config = dict(
    num_hidden_layers=18,
    hidden_size=512,
    num_attention_heads=8,
    num_key_value_heads=8,
    head_dim=64,
    intermediate_size=2048,
    vocab_size=50257,
    hidden_act='squared_relu',
    norm='rmsnorm',
    norm_place='peri',
    norm_eps=1e-06,
    positions='rope',
    rope_theta=1020.0,
    rope_fraction=0.25,
    qk_norm=True,
    attn_scale=0.14,
    bias='none',
    tie_word_embeddings=False,
    parallel_block=False,
    extras=['some layers without positions', 'a norm on each head', 'value embeddings', 'capped logits'],
    init='uniform',
    init_std_qkv=0.027,
    init_std_o=0.0045,
    init_std_up=0.027,
    init_std_down=0.00225,
    optimizer='muon_variant',
    learning_rate=0.00255,
    weight_decay=0.054,
    lr_head=0.00822,
    warmup_steps=0,
    schedule='wsd',
    decay_fraction=0.81,
    decay_shape='linear',
    final_lr_fraction=0.0,
    batch_tokens=131072,
    max_seq_len=512,
    doc_mask=True,
    train_tokens=853300000,
    max_steps=6511,
    dataset='wikipedia_en',
)
Each number is 128 + 32 x the weight over the matrix's rms, rounded and kept within 0 to 255. Layers, rows and columns count from 0.

# layer 4 MLP up, 2048x512, rms 0.0941, rows 1125-1135, columns 384-447
[[160 103 103 112 120  97 122  93 191 128 100  73 115 104 119 139 126 106 137 177 187 111  96 124  67 140 105  79 147 116 159 120 119 159 117  43 148  62 129 159 135 159  57  86 161  98  48 167 103 145 121 131 121 109 131 157 117 132 168  76 115 126  68 142]
 [ 95 155 124 120 118 138 154  77 132 116 155  98 201  82 133 114 129 152 130 176  79 169 102 153 105  88 168 114 179 147 114 133 145 120  98 101 137 177 113 137 136 109 161 125 118  63 109 158 159 153 113  72 128 101  83 127 142 142  42 107 129 153 155 179]
 [151 109 139  95  68 131 119 120 131 129 139 177 191 104  61 144 105 140 116 109 177 114 151 109 172 136 198 143  96 114 131 209  93 169 126 122  88 147  27  85 163 181 110 159 120 159 108 146 131  82 130 133 130 104 157 141 137 124 138 150  85 118 149  97]
 [133 199 161 143  82  73 103  95 162 154  77 129 109 147 107 129 108 128  93  99 140 102  93 173  67 110 180 148  81 148 201 169  98 107 156 146 131 145 149  94 229 150  97 150 144  94 127  85 141 148 157  96 110 137 124 114  92 127 153 132 149  69 112 101]
 [101 124  98 169 130 133 170 128 166 111 137 155 131 163 184  99 119 165 194 126 134 152 130 173 160 171  55 145 118 101 142 178 131 151 127 124 109 153  68  59 138 176 148 149 119  80  67 154 111 161 116 131 121 193  39 115 106 117 120 181  81 145 123 111]
 [176  83 158  96 121  75 154 173 128 189  77 150 112 130 149 189  65  97 175 117 149 177 161 110 100  72 132 179 144  76  76 147 147  78 126 123  86 119 115 163 142 155  89 138 168  55 118  57 100 124 146  87 118  82 152 125 121 130  88 119 110  77 125 114]
 [ 63  94 147 150 104 128  83 127  62 129  60 167 154 112 180 118 115 176 127 158 110 110  79 210  90 105 132 143 152 188 128 108 176  97  88 150 129 201  81  95 103 118  90 126  89 122 106 128 133 150 124 145  93 135 184  86 159 147 112  41 132 133 130 102]
 [125 146 180 118 123  86 132 144 123 100 125  72 150 135 110  91 120 174 152 124 146 127 143 165 110 108 210  90 116 138 143 140 157 112 106 143 108 144 121 179 166 121 167 112 125 168  86 157  88 137 136 167 188 153 128 136 126 168 131 182 118 174  80  92]
 [161 133 109 121 120  89 132 102 163 166  80 133  37 132  82 147 113 115 169 103  72 106 129 143  83  92 136 118  65  43 113 116 164 118 168 109 151 103 108  44  65 141 110  89 187 168 157 181  88 192 143 131 154 136 128 111 227 109 163 138  99 150 105 159]
 [ 77  87 139 159 188 104 162 183 139 156 157 113  79  97 169 111 133 102 196 150 127 175 121 175 116 146 130 165 203 140 150 115 137 120 143  89 123 191  99 100  89 111 108 101 168 137 174 176 140 111  56 137 147 117 154 169 138  86 145 135 128 142 107 180]
 [104  96 171 147 179 122 165  97 108 143 124 112  93 131 187 129  84  98 153 144 151  98 125 147 116 115 174 125 120 177 144 153 167 128 134 160 162 129 137 175  92 124 136 156 129 177 164 118 133  82 106  86 150 116 104 113 120 146 139 128 162 139  98 152]]
# layer 4 MLP down (transposed), 2048x512, rms 0.0893, rows 1125-1134, columns 384-447
[[152 146  78 142 177 152  83 149  34 117 131 154 136  94  72 138 146 192 207 130 107 143  97 112 176  99 148 177 167 161 124 104 139 141  86 110  85 169 193 141 128  72 112 152 164 155 120  98 168 110 154 121 115 189  48  79 174 135  97  86 161 156 162 183]
 [219 139 146 148 156 136 115 147 176 115 146  97 103 147  97 116 114 106 146 101 161  89 129 129 161 120 112 146  69 125 103 141 133  78 145 158 144 194 162 131 102 107 106 208 165 150 140  92  96 105 111  90 160 167 101 164 134 129 140 134 105  92  96  86]
 [122  85 167 106 157  97 133  99  89  82 106 149 180 166 173 178 112 122 134 133 154  96 148 217 119 111 169 132 121  99  55 179  82  63 131 113 105 175 255 150 166 159 119 113 127 135 149 128 122  84  89 125  93 135  46 180 115 143  98 116 144 191 229 137]
 [157 111 126 103  83 144 117 161 120 107 160  98 100 202 136  92 128 126 107 109 170 124 105 112 116 131  72 107 160 154  77  90 179 153 140 172 141  59  93  39 152 171 145 124  89 147 111 125 115 160 103 187 160 139 150 103 100 151 137  88 148  91 117 119]
 [123 136 117 124  80 125  91 162 140 141  89  88 146  52 104 187 136 120 177 130  91  83  95 102  95 150 160 122 134 106 172 108 103 137 144 179 117 110 142 125 139  92 111  64 234  69 114 110 144 153  96 180 179  56 205 174 123 168 131 109 118 187 131 130]
 [155 121 128 153 103 112 124  82 123 131 158 119  90 181 138 139 136 170 169 179  59 106 130 136 102 139 136 126 188 182 112 119 126 138 111  56 131 108 122 145 143 196 145 120  82 106  63 143  91 156 145 140 101 158 172 108 124  70 112 170 138 121 157  66]
 [134  83 157 115 160 125  87  78 192 175 114  86 145 188  95 105  85 156 171 147  67  93 159 221 141 190 134 124 162 132 123 154 103 116 150  96 130 152 127 108  98 158 152 163 177 149 169 116 123 187 167 185 209  95 140 143 141 161 169 169 159 116  85 161]
 [114  67 109 170 133 136 125 137 158 124 149 163 140 124 131 158 163 101 154 114 150 125 144 125 118 102 106 156 152 142 162 115 105  96 151 163 127 181 149  87 150 129 133 109 105 114 139 133 122 102 136 105 142 156  88 122  45 168 110 101 131 105 142 148]
 [120 145  84 111  94 112 111 104 117 126 136 124 128 129 152 145 130 146 123 150 179 124 141 131 143 126 168  81 119  83 156 141 110  80 105  91 200 140 205  61 178 121 158  95 167  77 104 146 130 192 114 157 120 136 156 162 166 111 105 105 149 111 210 129]
 [155 168 171 153 150 131 142 174  94 168 158 102 172 162 123 141 104 183  83 155 104 149 104 100 145 182 137 127 120 132 201 110  93 102 108 147  90 137 204  91  94  92  92 112 174 143  74  85 147 129 114 107  96  74  53  84 121  70 120 114 158 102 137 133]]